Part of a small language model's weights: attention and MLP in parallel, skips across layers.
Each number is 500 + 50 x the weight over its row's rms, rounded and kept within 0 to 999. Layers, rows and columns count from 0. Numbers have three digits each. The size before them is the row's rms in percent of the matrix's.

# down: layer 10 MLP down (transposed), 2048x768, rms 0.022, rows 484-529, columns 480-575
# gate: layer 10 MLP gate, 2048x768, rms 0.0236, rows 485-530, columns 480-575
# up: layer 10 MLP up, 2048x768, rms 0.0229, rows 485-530, columns 480-575
down484 101:426481575580529544458438504491480591498475489494468414528494506424391477488445422455451467467507504587552477413563426601600443597651531507479436464527492427512491388487467431443442510433516475486529528438472527495572513469464495423512463573511521529442478589548462479426524439428612522464
gate485 104:491513573507468505495524500534506588426546405542499527477399457508554515520479524557417462452573595434582639516472520543493452542438499484486488552466539438515568553576490499559598489527425561468518527548471529434547492498463448486485450511573599539539455443510492429459500508512509507477
up485 103:573540528577473474505516513477486476525463475596566429446553512527536547411439484481549538510397515420555522501517583530482502576552426554433565581496427414565552498445539566485408503518437473504551478479462605538489526541426479550495497594445489523530412427459530550552545528425481557540
down485 097:566551512503404560490401506517529441479542519498563441465516566508472471534510479569540502477417548566434571489494545478582561514613496508454535415494530463513545478528591452513523544431536481519503456411505485497453504395507506597554488567451479433544381550514426414475520472481465500488
gate486 098:579522516500350563564543450454515500626539401511499458473610451495516594522463520479469562525483520605536654596429509498494489497483444528527486535524591437488516547518519463491493487520529556458473493504493531493456464534515501488601530532462575473625532509510452519407554507581533504436
up486 100:464460488545555546493497501445474475497486484483466503382526529536427597448479533478486503511561513542410531497493545469507466542426530474512580599547494460479561504500480479386432534457486543455478529489581483516471494530574493445586452551491602494556480545542505490456549564506519478436
down486 100:504462410533445462587530448500494440626528437521451377564583547549500567487463514543422502495497477571544506561506549466555433487497464469501502488495504434658506432485531470450461500530498531512512507432479487525495519501514588455516511539502457413516488529533521457454428513473430472445
gate487 098:518576454440515456396483503586469492551563514544483412491513485580556451552476534514450499515560557491505453453560484504558516440419497563456393534532543516522552532509538515520424554456488468547497549571576527557582451471444465524524534524563501442532549468580427517513478415553420549540
up487 096:506520453601427500505513548543414547564571574474450470523422487484485474526546527503515497526510519511558466515518657535329519454562451533483559535465451461530539519562545451541486487484429577537433600519487518587525456430447461498513499526547451515560448462486514608451370526512482444514
down487 097:424505545548538432454510672436493485475518572500492450523448507446484408441467378462492455475577468503493587522470487507489540487430540608506441521461532400467545557590483538429470562540500554449490523650555543507548482513470565447451493592520474527451488526467491510531530557558567472441
gate488 100:548445505474478569527484475620505539439483496462486438524528320479524565515475571538596466481540492542559494540501469454513463389505559392513546436526591487462493475495472677499501425451534490421463512496429476434480483557403526401543391574517467466493504428474516462462538571524453596427
up488 099:501533354461484504493493557440514466559412448508518511417471500485512444561432574472443519491453455450552471554483536482486445491488496516494473359487512546567550585495520495461312466527489466456474586573441540515451531479446473506555381550507462462462577462499463380531553529434556542508
down488 099:517429446548551441477526425609476482578440490530547480424501463562523593534480545455549514478416546490450559488553432561588515573452542575583601509495502482541533494517505542459427505515430496414509444552483535542450484529519452534538417459583528477435543534449563594439550548476531481463
gate489 104:416481498533507515470449490484478560592476540462400549571569432485552487541484579506490385540483528476501589573486497486613585570458470426451506450440468534521543454500553471396474534536398439503495543548447536472458511528453545498488637368465531451550541563343495474537438470552491504482
up489 099:516573523571519474541460570482468445452433508528520528540488440498561511457484492441479442559483446518457553484507497528459455484490544555597446446495533393447471503600507532521532485538454443564474511618462502403460492613510450469507526543493428437547466491495476418519547576448467493591
down489 101:547512478558396464496515485532523410543514518560558540467443472415535543488486459541461644486497397404427474519501541555453566504591541424529505532499489512442528515456520552559512537480487420609520561487531459518477533494466501450477410605488548479472277475436511484461485497535449479471
gate490 096:476521458476508422510506445496492499490530539464461529487486495474572564406492574499421487532541424507443521523434547564423440480537524500472490372471429557546410554498495568406529516544475404448477481560589556512488565524544471520428424449518451441435498521483419480522422513460476555560
up490 096:405493582448524513538506538441510499499470481481425488568521609453471550546433533468478523488471405455500500540457430490604467606494580377514487572482446540486484442580410525574538504483499498472485538500595501500388514473560534440512436518514445553509562542531457495547421620571474522507
down490 097:474441454521479501468506428491538478555528488511404412481464557459447549559391612474511532550458524580498553433489498424335543575491506541557506432480550440518567525459524423506555474482439552563515459513570482524471429457475522597499481561463598491473500431511456616496386556501497473506
gate491 095:432479496526490518601435604551607510511534438483465522611504518548442493421509465484515481552501484523474521577450508456442458529465457503545548628406561511557547527500423482544583526543429561574563540560522391501497508462501495569464539508482585410555607642563527496518648547527436569485
up491 098:504553446416489449452526458477456500453525518538535530485536497490523524537502449524486486446488490495435534489597470506496507489482521439449440465579459452502552486515581550504434463521538520360448516405561606489486484479519425625494547401537513466456432406491469513515458518436576415542
down491 097:489575357460543482483546479504508488453479527473486550454521548472503538435441555498531520447491571522446385393481417536521482518384486478513469475466464461509459429488547547518527588521470491472503611451475528524495456414477490610538619494537458482352534470424591422539548470488550467510
gate492 104:562553387537537426538500498435491551440505541464538478492488560494484514496519495487469486587579461500464441517507390473603510492426509453544522508570567509477542545476477620495540424398468405564441568479468526554476492494558561591520573487533444535437545431489445504434443506531522522609
up492 103:514528518572515470559446500472469442507523447532384495550526460561517514515546519541626558516530581523478496445442520513464503504548476530539531490474531496461437458557508520458424439590558510510531555536461555486603449568538462590562503411538494458490496472435449513565491531504509444515
down492 101:452499503503469396544383529516509464467482469418484493443548408528608485519519508568500537515494464427545522448462545539631432488629531467503553438608560520459547423520471551607429532454469495432547507466496466472494475454504543595489497449549469492503567460502517517627421544565497592501
gate493 099:513513557538562548515472464443531534576542486470420509520530533461530494444635515525455527507506465499452574457478427501460473514478407507579553442561484553433441541543549510559512417456422465466543595511486436533454512503453537571505562503545552492472460449507523473562407424548432528562
up493 099:477494538580469637526410492419463487481441542445503533358482495554532441584478504568471467482455454505450500446626501557443553369528422496455489474529385542490518534490527478530432441474441588447386460600473484522481505467521598447468422517500412536526511498612497593485605441550453523510
down493 101:518486465543483454497526449441435479490534589476532521362568457599475473548423471431508491559509504507563481423415493485489528503487493597494411458460534484539560515625385508529506517539528571491484469526446453513557507456526486545460447541404443550539456492558428381461520532542533452518
gate494 101:510487490444534443487462547504511531602516500415520446488447561400530502592470456497436424479485421466508497537438497585477461420553634486498480495555507491412570481601494479473487553440455343457465440523538535512522402510467437402435552545534511415554514512523548474582536531490469583454
up494 099:503400440477469504556465577536566553510484415483536474446504551493439533528461513543507461541428567382526491500546404408505480444449512423527535400480552514488573506462428483528425496543497439451532539487464443505406482429522460466450480435474540571478446445413539430575511462616575420449
down494 101:560484512502476460524477500358523553493497438446595516476470435482550486533490493535559581533499506507537452459476556573450529465495506417516517481487425492418567545483569525447436593498474456467546524446506558558552401426506449485422568593407489490526550539547464494537537483506491501409
gate495 098:427500497554508580489505551507564501509525490622407536476465445546438570536540419335605492434578473444498453478584488453462549511438462507547529608468420505491531459522502494564486474478545532449424527568505415545493545492448441502440466443424422517556569551465564471507473414525437566507
up495 096:484502589508456499493551491487484403561393426558411485520558509446503531472504492619442471501554561489518588496505605629511440442543448526448518531442511416442388522469468482585505443473436466517458533442497498473481442619466591507500590497553570544575478584410453563487555450577568451456
down495 095:498524535500343531548459497500450492499539550486557530498554451417485486539562480527525460435586548420527541579522524529437546523485496509456489457496504510525533464538501453506530465465492495534462535577427530508559548574493542527388472599549382590424502558398393401514618521510577530482
gate496 094:521546487416507442557517581501523476597444578498592440562535540486555570520545445409522505387545575572547503518552547505463549532451551344499524436464474536525506437523459513494439522426501440518530577401497531484485569477519511493469546580524532478429488511420625505444561538522485495439
up496 094:503549523488410529429503596426514457431582426612498500561434515462557591529559552467512467473478478600500446501524447490423454469602603483543486485504530466474518520460490480451527543433532471486513512492478516509475454348454472640525501533535419525511526548528452455497503542476491439587
down496 095:608556472448509499522539446473478499491467542493534506413550515597482484506480493461487562562455582434622487538545479444511521409442429407438504503505544521449506477473454540423521556606547475577490461461451500514520469602506560517593523441458504568415543459490479467510510455549457522454
gate497 101:627530466556487443536488563560520465526507457619502480508472460525659434578493536473440508457417467447425491521403479536434484485538416532397562428467461528453487594507468540462424546497521495532437501514463480466537530553475542533500483484439534525420523497518486524500548500530605538520
up497 103:459501411550433508501508435470462507523512510448482479485437509558494363502473454615566434587521482593567554600415493483511588526502388512594516573508497474441463446546522479469540536555385481531485533552565505502410468467468466530551592470458522446525516495457467445526498567507533557451
down497 104:426489436511572566419430514505475473496446389516447499528424484485465428492412500438495522473511549499485522523492493466516510550499435491330458552558576489472530538481529482512557466533422581496520386579500482447471487489529476487416582466571442534531524411420492473442518604458573435573
gate498 094:500459491408501534407483472484588528521522573572564497537443573567439485468501553494474514626600532475479475461491411424495533458509517510442406438487480474517515480553487537542445522538500598415443593515417453526534499527496531430645479493501454466505538447410431410598535463504380519454
up498 097:508491456543530602489554542548541480467437439530495496472428496554456525565517394479488531476513523517523462524465466600445447466479563508495500496507529484453486632543492542486547545451470476599532566438467495590442420539568513444487457578534565452486532573473480457526552520492647536449
down498 098:457522519514471568479534485456495479555457514513483514443500397495457539530554464475452567524499551476553569551575480498493541490441567379431510456492603517551589442542516514574410505572484545480390346521486531477506516534482579483463506539538476558516458533435556509589514464437561423508
gate499 100:492384492510645525496545512457630514508528486562501505543550477505532554539466494607460490542474509493534490542516509527497365589506530489529459502495493398473568583535550534515444561525458533491438607562548395494511462495502449594573461513543409542548496526420506428512515578525527419499
up499 099:511484497432450509596476485535566498452563517491502530525490409518518539550508488495550484482426465548507522440547410553454497453485521465513424530483473472448534511473551526465452451522580558502532485502483536531473522407576448551422496540510499491480439430468485464444568530389409381464
down499 102:458492573440476530480523482570449448523572514488468498595429563403470486383588498527547496435579491527538469566518394540520543529518532637542517448499521483490485516566473599451504552457505451572493382449478523506522593552464513558551682501487459414448519570507583475461541489435465554465
gate500 102:516530514506494479592521495527477512515491526524522487538587596462477493403583457530435496585497475430576515537491526417529555572461518478397496681527503567469488491470497441464469523437479501426491490463410509417479525431463465455498438478456448505536546526402554495588497461542502569545
up500 100:512464450561519588505425455554504525538457451529560476539500620489469491545450514391494366508506454508500489462572411514598494537559625439451578505485545606515537598465510500467510443535513463538525508456470423486546490448500477547486539386512529465482621505559471551460463465429507503569
down500 103:509431447631524495487441457478511454497545513394567521538455437501452449457369500439498529499528475489427511458499540485448585515538493518463504527522477503498594531488513525439546443489480454513443557506552505400451526459429526520629422435488458452511567526506495507479494565580543442532
gate501 100:440585470455519495567594546512518548498482591410496608437483454435521465431481528484442519473502494517478496574448380528523393435524517567550430537513469488417506490503474457431478428506540509469508473537541522531544477456496533390454440536526407479520481535453450474490424556526525457503
up501 096:606422516559487574535537447485492493503494505514592469542483550489497527391508524513613487516468498622496450485528616546482588520595552466587480493487557479459579518437468475417514513478396482537568504496502421562402561426464595504447596578527525594504431563518501434405455487543537541445
down501 098:607496484494484566498478474541434471441498467551490466512486498443437520580554420585611518622491490560485613536524493585401506573486545476452448523460577538501523505566536549404401536616388557534556461444502519499482428545542530524450512457494493553437539497508562480548590484435545502452
gate502 103:373582524483534491505577455509482434539651522432491549540523546450442518496541314561456418478474463440429510563549429445504514545496523516538480517596543538563469505588565517529507429544478531477476545547488487459456486473441460528560539535539482560550445461514499514487506578516533496570
up502 104:475520562486532529550527480446525553569488559441511564542556401540422622543550467501554507418571547368561488486483488547508509442427430528546570434502506553546412485507441602487471474461526527541495471552426571582513492445462427453462500600540473480589572420460544514531515501423496455454
down502 103:508556474537485537421511435537447447496565489439515475483501445516446541491519563538506487516523519507561585432568620527436563591619527478547559420594492600494512491504514509517569450503460516428564471504519504412564512467449494485552485522566467539453466537474459586455512576518560496496
gate503 101:474530477492575554500518540565557440564448521509505377459517510527554468452408514446525589559473520540526529560496441491552371460502468453534496474549491496490496491475468534527555488359510522480567478575488553536435464545596567471465538524383457501444581405408496452562535543486432488511
up503 103:581491528479569602495544392539583486493517470513529543507500452547464519543464561579468442534545516576438472489495481521473435512420550559419535561502450554513461534503516513513509438530562522487476489499478520522539512436474445457497550512516581474489526593487558522532507472609473551536
down503 103:578541460555493541456550468456489568605496561436493627486520530555457483429444454476399504497456559402376511484556499554490469529498560540493492551444596506566408539522519451479474427535381483498449596450556444521488572555513603431492533472541440513412513624468519437508510616561549513538
gate504 097:527433509533503465503460390539479496491478365544467504536534516519470559662444456444449516423469564508618549507511587394446507534500410550546456501465538566466508422483418461482607524604455501497451494583503588469524442591583561612457574433572439496481436445448515572493481491535462487549
up504 096:417491522411494483501557552455493610524516516494573499470497644449577516489507550456548557497470555551605434488487511514627589521426449569489499519477513475565528522461551483585441438514584538500552503495441478504502378493533474537468559420520618562580533514409566385379473545349648461505
down504 099:436544562499499533494602532467473425575475343505524580523561494501499588508521489509465437546558521440474520527532483405605574468540565448490524470542553441508457482463491536354470571509486577502444530404535513522553506495487477581543493487532518495469430480561520517510487490475461463489
gate505 104:422467538531483605505487454525507504508566456437589388519602347492420547517521426477497477560452478487468468496477483528513508543510490537491479518438465507552423550493447488578448459574454515421427559465544450487521557468517517504449436548558506462540492507512542493429410447557516477530
up505 100:457562506486519464584433445491452500542490536501514445432573470538550559546584565536388460486433552492474496499549462511525408453476428547456486517387505598566543512562524388566487558575593552507542531437480487514523399511514506513532443508580485422473504564451521501430518546458509450531
down505 096:474467510535520507493572514529476512549541505611496448530518422485475480548615523461547548544522509526425439553490358602408586506478445493613462582457476458488545498490562560467484484427540468512489525524460588446507436537463538478476472536495482499430452461424518483536476490476457513462
gate506 098:498518517518506537540529477463580505509474552522426484560619525574458601502536559492455467583461463516460494515468450456578571569453443473493563482447546503435563432555485558562424546445541471526471511510517428506417476519508580527513481410501540437490466544479529475551558511496562444529
up506 099:521440486550644540591433521548439534520583478537528477473453544443430590557494474484422530467557576500525483486518462474496542490455513524474486491544490555425518551436467487503551508517467483507530477455592433538501579602544568510459463536461428448495587532555535475522473571606545521479
down506 102:507548554503515490527437542459484517523498535478363431502475459523581605425540488459467463514456518552517414533534488455540510581427533562564464568490439534509488506586487464576449439537506498495509524492541521548485534447480592562454499513511451496484571422600471501493558492560561424464
gate507 102:499510460527499544549528506613525503530458487500424563496496581563460473513456583481522592524485544446446577436480477473501571492545514524552461478476492433458512532520503522497494535607550409476428496544485501464510519488472452567540552519596531523420418463451533525459432504519566440562
up507 103:557463527530522562494528449529503526509494436507502534459418518608532493560464485521512348587462503546476546555461503527463440473498450384550468589476490527497443556526453539513403624564500463453547499503492561410510460496405467474558487495527517562511563448423474436412517558535482549544
down507 103:483487463499473495542519491560402499542449486480493424493377468521475481514573412492470498485456410413499472527455536467606467499615577468522573447506564504547500483405507487546509512407422393513521453543547604605439542424491529530550556456605469530475537544448425516486509500480533456478
gate508 101:452534473483438518529602517485469579508556360357472495603546499510477624486489547482590491537429597469576492505535492415539436576520508508365584400525522609548549427466538505553465535411485514577456548542477497485510461525500508511532518466479473542586490446426473567586544510474549465512
up508 101:438514395483394485465493497552592455536426474603419454524422414482468513417485618502530484392401509477557507432482586556504416503457647485443503523488612556538494498524498451495494491448581558568558511518529491471562451468518523514469530510437452435549432488478509463495449511497580458510
down508 099:452521557621475498496366380478464504504429508540409506416593554539492543511538469474539461513513461553500451524540449546502584432475437495559506488492544511514425449486583574544537463418440514532582468466487490535512445532538533401496484493366433551420489444456412478418405486477500476452
gate509 101:445522434431521535597534625506522546539548469537473472607502511480571593523525427529526472524587504583449542466503565477577415467399491472426576434487419509550501572485544519587551555550463504483400548550529467526392503571488489475552539518529516611558497464449570398532513463459357510479
up509 099:506472484581388538553560535413556514493515421565490527453438499491454483571502478440512511494529525425512556468533472497490529458503524408472567464509601549469535464504568482548513621478467583435499576473569437545532486503532514527501520505511576586490438460467541586539405501467542488507
down509 102:499496566526597427576461538476487524545514506580506411500591388525502596561540510481487546433536515448560504485510510471466399509473433457522508523520509475556515419461492505505503456511483482464568487460473502588474518451465571440556535440493460459532448399516531494483498477492520449619
gate510 098:529533424523500497434525540534478456559492497588520531611507457531485474545481544460488557480537484483532485490520457517418512520490477465431490419500568484644453466536492502551566506479516553491503601439579481510452456493489508511468508578533494478462479526543470509521483445557568498443
up510 101:512492470518449445493501481394564452506449501625363479441587577424445546524503431561545457531559519483493516505587502496457454565507372585563531479440524385536518554513458513529508535478514545483478552508522413529451587504500533606544557545553475610524550566594452413478508572445478511452
down510 101:422467379530514453539506532537458503567427559456504477498491503502461490476444503469552544451452514571497514460580495440548486545546495446485591516573538468509583495496480481493460475527503486561565513489404559524405529466547504478433489534419504498555426488468496489564480495488496485496
gate511 098:559458535527482424406517430525510459518634506527459503434455508526469480569606478506451505501513529475483522621581535555411466497440442466492460485493421425439516481509480479527470412457483544500502534537524534488497378433491504524526573565541453493511567550467442613490534505457553472504
up511 099:452596560474461552509478560504557521458435561441507472594511428517484521456490511450549407498518449480491533516457527518481472465391499399434464449557517521518497469523511635554493529438475619545527606549445514524468472550499491488569485501535427583520468509491498432418519488527526564493
down511 100:514525497491562529453456519457473532489559478487524498437536451502548450476482490507415571524488468508517541518497446458556466587513473479389594503474592578522462568481531476577478385466476551492529510509495425522538543538466441480470407484595441574515517468474587558439570519547560534467
gate512 104:562482410551584582492499473456454483513481507526572530550512495472458477538525524545430406590535428555530452512528458468535506468492482571532528491475517445466480554514493495506524584514412513513459600482515499472515391528472524481539411492562389392480572526508543497505501559494518503515
up512 103:450508442552393483534524440443572490475399499456437419446492456671547501450505537542432537496503538499459546438566374542390534428472542548451573509522458497510540511484492530499432485539517477586578501544478512600458478587466487529487462493546369486433556572523389402425435481499480484462
down512 103:471512540519521514485539512474437394484507595467469509520551478484517544474543581565535524473416547555590486478524458492514482511489495596436483503476553519466471502520514489518484492573430523504512477497555548470469506440489480464534487495438492573540476459538478471464488585488561486605
gate513 100:437533500673583558504447557416536549456539577498598527423622471564477567458471458409590446575550535569475489575557442461512441485538401532578524462525565498484568476583481564512529491533490523488519565536442498564567552505516444559486466510496438508466508421538548490520548508501501532474
up513 102:489515548412447482481540500495404510410504504543462501501562421592552496456478562543522462455430566437482429469505413479443503523455486498532497537502413446576550551566507468559447470542461416456479487416546529487481508510503486548479388379496563544475463487446486449556469474424370514522
down513 103:474357600517437405488488455516468485478499543560523505477507467510490487401513556372457485503463515584445499477503527525553586468473553465514577515479503476465478458531523493464550510551480474534508529526487428536494499566434569522532527405534504518451510481440557627416543443530312463567
gate514 098:494492445562510480446507540445471461477439454492451459513555486454510528484503492469550488549443502525498510501422543511447525555515546541581440484495505497486487480478455468456475553544550500437488530463491526514507445416484419451572507495503497523511536574554484467482479467549562515550
up514 106:459450464417511549489556485499540513362522497463493441473596464496535491499479471506482465596501473421520461511387529459456427472540481490534533429490490530485438490501552644517464501530531514466475528544500568527505435451548442451592480537544450460462467535449481494436474497579562428443
down514 104:510582543501441483552496543503579523406550392474537513565569517523468521520479456480511570606555441443490545518395449512501562487475486475453497474382543498505365451512544563501527565482597471392450508501524471482444524492473514449437535509606461481485499575424548434446575399572505526557
gate515 098:598478484522467502533532476549484463577484500524455492454500417509567433383496518522470583590556508443516494535634549451577519566544458471471527496478512456518507520434493568557424613438473495481578468433587485471515455455499494471572432434527532505476445503550546532461514470553533498511
up515 100:513464496512529456468428427567465452533481450474448536512489467487496471496511508478569513423459532413450545471437504505462566557419477483413480514530538544508493568435531508566546495406519517520481381519499504473563603385542517464501543543494507475463604454492541539515490500471548462521
down515 102:546571547557551553442536500467431520459554516480489512405431474539508493473427407412543461430579589494487526487525486486494546467516464488464507481449534540539536496438441578489563522565523485452501474448463488532528454457483485511481536494508409578540518514435454569535391482571500570536
gate516 102:508561460542468539422550451493494503542498452520496531524522466516571462502468450480488385461539487575467477490511612451567485509557448327497551566445555470507414641398479392456568586481518550474458557440480530460511494607482414499573513509491557614464557458477495528628485474519459481506
up516 103:510532568588608563416537530566607515515476563513514554553527564592524508474576527460484498471422454504504485474509573455538460512469546507446476531495488444532549550476477541506415471483530563525490496534504485505587463455486449473516490420509605479508487524511545560486521500497519496473
down516 102:471482510492454578486557535539492462520388481498481555555478460514501504440540557445570572465533434498584555590495427545472573471469525468571513607463559488555488499528446431509474509499530510521529551483536489536520467466511512505567553429507496494564493429454632438637516516505429537530
gate517 102:511567522466459469559459479607524575466549436447575427488426422562519467514503464562377472500471475497471443615547513460414459440417498567455470576496592595505542429485462527460462495464434431534431589498548565589549483551470419522456466538502384516544524510503453492520539551530394525498
up517 099:391643470427519508542508583505414453378507443395401575484533490480535368549594510593468534512478416600536523448449514503543494478474517578498584419513498506441511534554492574489490493464586453556516474540550456397545434475521457511413452450527486465524488571488482555439410453563424348480
down517 095:450408491557484461542471583575461586447535506457562585496446491458539470479599605406495415562468501490639527564564445549461498578527557472486467537529510604344488408431553489479471444506555519495522551504459570553571447542481550444533534566534526488504552512497472578414561518536387529507
gate518 097:497401481522481511585543588395521503390606490431451452574547453525412519427411412581481598576508462409460424581525567425568537506489483505493512566490562539582521563413408447512516550504444492490487532528525476466594505477492428561482495529479624544567448567652533508462526450539473476430
up518 098:477525465561464533555526375532502427537445524552501447476407528483547534509545571467438530407542578602411504447464516571466530601484519480445480529665565536451449495573519534439488499515510540507500553506500495563486472572495547479532529504444517508474446445495513589581478513604562586548
down518 089:454431507512482503503469401482475529472535585428385422567511482543469490408524432438528540425565391507555510533544587455547606567575500491498474483498511487563489511499468441404436583489473401546534540551438529498483487524525507569521518585531567491476476570596443536594568536461508594493
gate519 101:529500460497483526500572550485457588490557474576560551525468509407484477403450375456499457520408475534496419441515514442547396520492527508464552551551494481527580527513495490472504533469462547468551510447557603493541502594429516440531483544542503559496485536527460453438502534574352546568
up519 103:466507494553472525514510457461549516534548423460567518548435375567489547499462509463420504503528476497538446553496565570509484425527513365554462494539451523483564445503481491496568515630455473488537577518490561499480559610463450557533518507602548398465419452498510422470488596471535464520
down519 102:541524457459501522517520488500440502462498514489511412483523409527565435487600489412523473479522561460554533380403475549490570430488502454470400573443453455456494502586508455518561546521462443541502460513453566444504586549556531511486524518535451501546458495499408549453463438445438543594
gate520 101:555494543561499480559520464510621554513497547509369497530490508515539553502496422574552541491513488541431391577573525465459567503536439499361503458472554406417426559464457447516502489528533505432435452532568524540476478620421554552476639521501546557562533489583530539526483596499553434544
up520 099:426586391479483609542438515572547466439533426493392523561454458387490473409474529444499544503527509521537548505506513423543422575515443558450514532499519506491514526477473540507581581519468419511404494494441488501504521578472482448531451584468496481470452475501487485548478427494466523550
down520 101:535524496579466536492532525554485395557413517449551424490472511542538574458463457480582436592454448555572509449577491556438566550450427543497440560489487454504392535535474445426442567490420465556490459420528451540405438467574547516603501480541452439485523520522425472513465456484556478532
gate521 097:485525469451470510596576379433613477459508462407461506495445505564636529465420466526520563470429620468474482543529540499550519557499475533481496578427466555542438583494547489542458561463499466374522532587491538427535467478534519565423597502439537535495518486509466511422528493561604498517
up521 099:425492517455411490425384432491463505425488462516575458424495560534457481513500463502455488382498527461561509415494510507523515487335468562441458592563433528373536550558522500592574566465537459569598400530447552471516443517508537559445466476459589488455505446502478586510508457560494503564
down521 099:517440526449467504499547488570534507508505467519581434432497612433448448498418453506472529407502471500437462386452545506543559594559523494510496557502546604509490501548522521519424540540466390581487502431435605438509542529556551489540464534515466493486453490531582465576436516525458570608
gate522 098:447439489486538509512523512541524548638553533472537531518553561346432529442551459482496552476588553500421507462416560475464529481537414555454464482445404518531469541515495495468540480472538536523546437525551527445503457559448472448543521551468501494568488503412513486533499475576429495373
up522 098:548580499428448468463498495496518416532519526439443453522469509588612389454469544565495614551536487393571536510609504467471457458511436476508533514499509466532512509499477478480489475524476483441432481481593521492585485525480475554526598502514478491526561423519522418511478457494532425645
down522 093:500484476541446525481572566547538438509479573508492530459511525477604567414502435508582429557614423381513460468603582509440497485514475515511523448617462494456548537412473527552470509478509402524502462531464461517469570512517476521553388561478552552454504435468489425506399454513446506533
gate523 101:597574479476529503526535603432591590470509503565596502476557373505557571520523484436553594546390529489528528493494403549467513505548493449517469480504474450485546604503437433584412471494498547547440581530583565549407475430615495510550530560541405452501467468460565477504432489489513382508
up523 100:526590514505488478494576463469574430473506390461509507524515463526480518623421539515451541475512537512484525536470552529593464537458582523442512517510423488525481536433461463507497482452523447489534465520553560509488436560521500500474429452447532524561494493525466520511495584458563572504
down523 101:519476477449396511397449438444457527469461520500546591524477394462442487455402458516439475610529588545397515433430421430552409562525488523496524461534532505440519434555498573456448517507523513518472574454505540525430523494499472465565496500433521472580613536486548425411437526485476508523
gate524 098:517521391457511541515431501461444519400596543583435538477481480454557501541370482465471481483513421472459530469535477523490508480527502513488447545497477443507512533591443523472534479491503527547512476521520484545538450523457485534510456483551487487468547520538418499456519429509499449574
up524 099:519518559530388479458537533533553533585561528499538483504488530367511455466595498447569484480480537521494535489503544528496538466483587460559408408482473533535509510522525465582459506433454484512505529477543464429520481577531533509469495459484525469524418520407592451596530544513512574459
down524 098:453578528533491475469523570533437489492502522488572488509513498449561552541526513390501502544563478439428451454393543555586518521539506535443503414458547495616473538515426498584519518570460565541455485450558383449466452519462492589470484423454436440497579574528538577526475494493549500518
gate525 105:505492487510443529565487418440493431468493476534482449460586524482500475412439602521500527460537462528411530573479599563486525448535491498483467429558430480487492560445486452390476587559432564515448459558547564519532511484478513466451525510587524565490479530566504355396522455411493457457
up525 102:480427390532425543493479420416517471523471546477452489533502494526507538523419413516512423501512490467472527515505571455529436506482504497568533533478515429494495535598522563499475526558430499490495487512490587529479514369536569470451498447514531392543430518495502575467420558449506601564
down525 103:500519403550502519460487484439492475449591443515501576583531596566623529498478407525558493492523549466545578435531579486454493545473515502461434476441530567489621520399554489582526521526513586452386513434496397468518491541509454540548499513463465457389482624526480581464473477481536564463
gate526 097:485418393434518528499572519440491489501446447579468493555404542516427518435424482446441457496537525510499537567443412507468456559494463580465532546438570582515495501553472545503458571520539434488466533533483449547527540508549505590480521504491516456573438538552414502565502476532523512485
up526 099:580492599464659558509567472555489528439418549593468529417528556407517498445536611500450457568448415470501450525468460549593564587457571502573447473434476500465487346524467484531398560537505475519532520496469403484565485553404511502521495562394472489527402531387461475435460484474473442447
down526 098:470482546535569427517605454516542560512536413483559415492467415587545465517426489488474528460546476457583510499543418510429419504500588480454569460479530391466551507556437549500409549427506557570428501584555418584520440553553512462497448487484385620541446492504476407559516548528477499528
gate527 102:519442470477516464531508481512566607508556467426523446611461509596536506450511492446497467582609474588488570525466542551445544479441515455390468580458493488440465539503477659518528516476425532462519447447598485495537508442558499469496586499502551395459491559493462470494520578601490433460
up527 101:517431475499568480474434514475572489503526382570543477532520463499463440453469510408403434549606484575527513574514535480503567520469463497357397484541510565476493394458432481463402523528541506513435637502508541465656478545506542563473549468497497518601550591498417527567477461538527487428
down527 102:425547520505561535510457457498450603562566507449436430523473579526490539496440494510628564537532404463518486587522378401434363545400547506512477482485512459496443458534487569513490472476507498443501498454432524401542496508533451486565537539498584431499428497459473469427484470563503505439
gate528 104:457543448541494517454567514466547442494495528462549617438555463474435469535427471529583463532515443498457483553520535488497471480511414509395575506497601486529502497541437519501500515490568501472428508589480463554565460574561523537511482486556508442518547575532526457537498573418428550602
up528 107:448485388531523405588507503553611482546518618529403526510546434433413558488458442510511449558434379561480505482484499488487423491503468464497496468526511531493565381574509541566591493605485465463475530598488524518434491480489510479503528532496476361561603543534470409542468516446383559556
down528 105:558503450488473406560462430508515564488409511514500491580555517441455431518577517454405419600502520473562433571517466490509450421510509531585540563527591472395538466478536523536525404510434448460536463430532502523561539488381543454477624542409482568558497375532609376560471484456509438443
gate529 104:442546476499457534582482487447538513507508518476459529541540530471577467442444457508493548547513572414545621516586458492456504493537514514490508481589561552500478546515510467500477530518507509566442523442429483487440478587489471584613498515588554532598519489510512556544500499543495435423
up529 102:562483521449487482456521464417441528487572575523423487462472517496528487523475451546531601542609436449497513499457483494441576533511484547512552540433363509486456460523440519525484523397483476501523499494484466484503482610563507511478531508487465424459624477481558433394505474431512499528
down529 102:484584532465558447427488477481497556523558460556505472439441499370502570557447519485530488471506516549478375510577554457464520497506489535476422505515516505514524555500408523466515539469432486565408539569525499510496490524405579584521441493534502467582594444515497503431479547506421520561
gate530 100:516561494479439364474494502504476563446467476408477497485481453454567495421502599577412541543494468497569553527513394484499578473495380485517463466505534527472542462507484582528571514609519480442572424599546541420564469435555582499500481460530383516492691410527506510472509413472575493489
up530 102:410491437492520445510413508528431443577479549418513496486488415528475465510459503422474542480535601422499531514572426472509402537479473455509454483448519476464630523548488556474460555494396490478522554512460498494541515509471509433470521537513529578495486444451541548524446429527488556507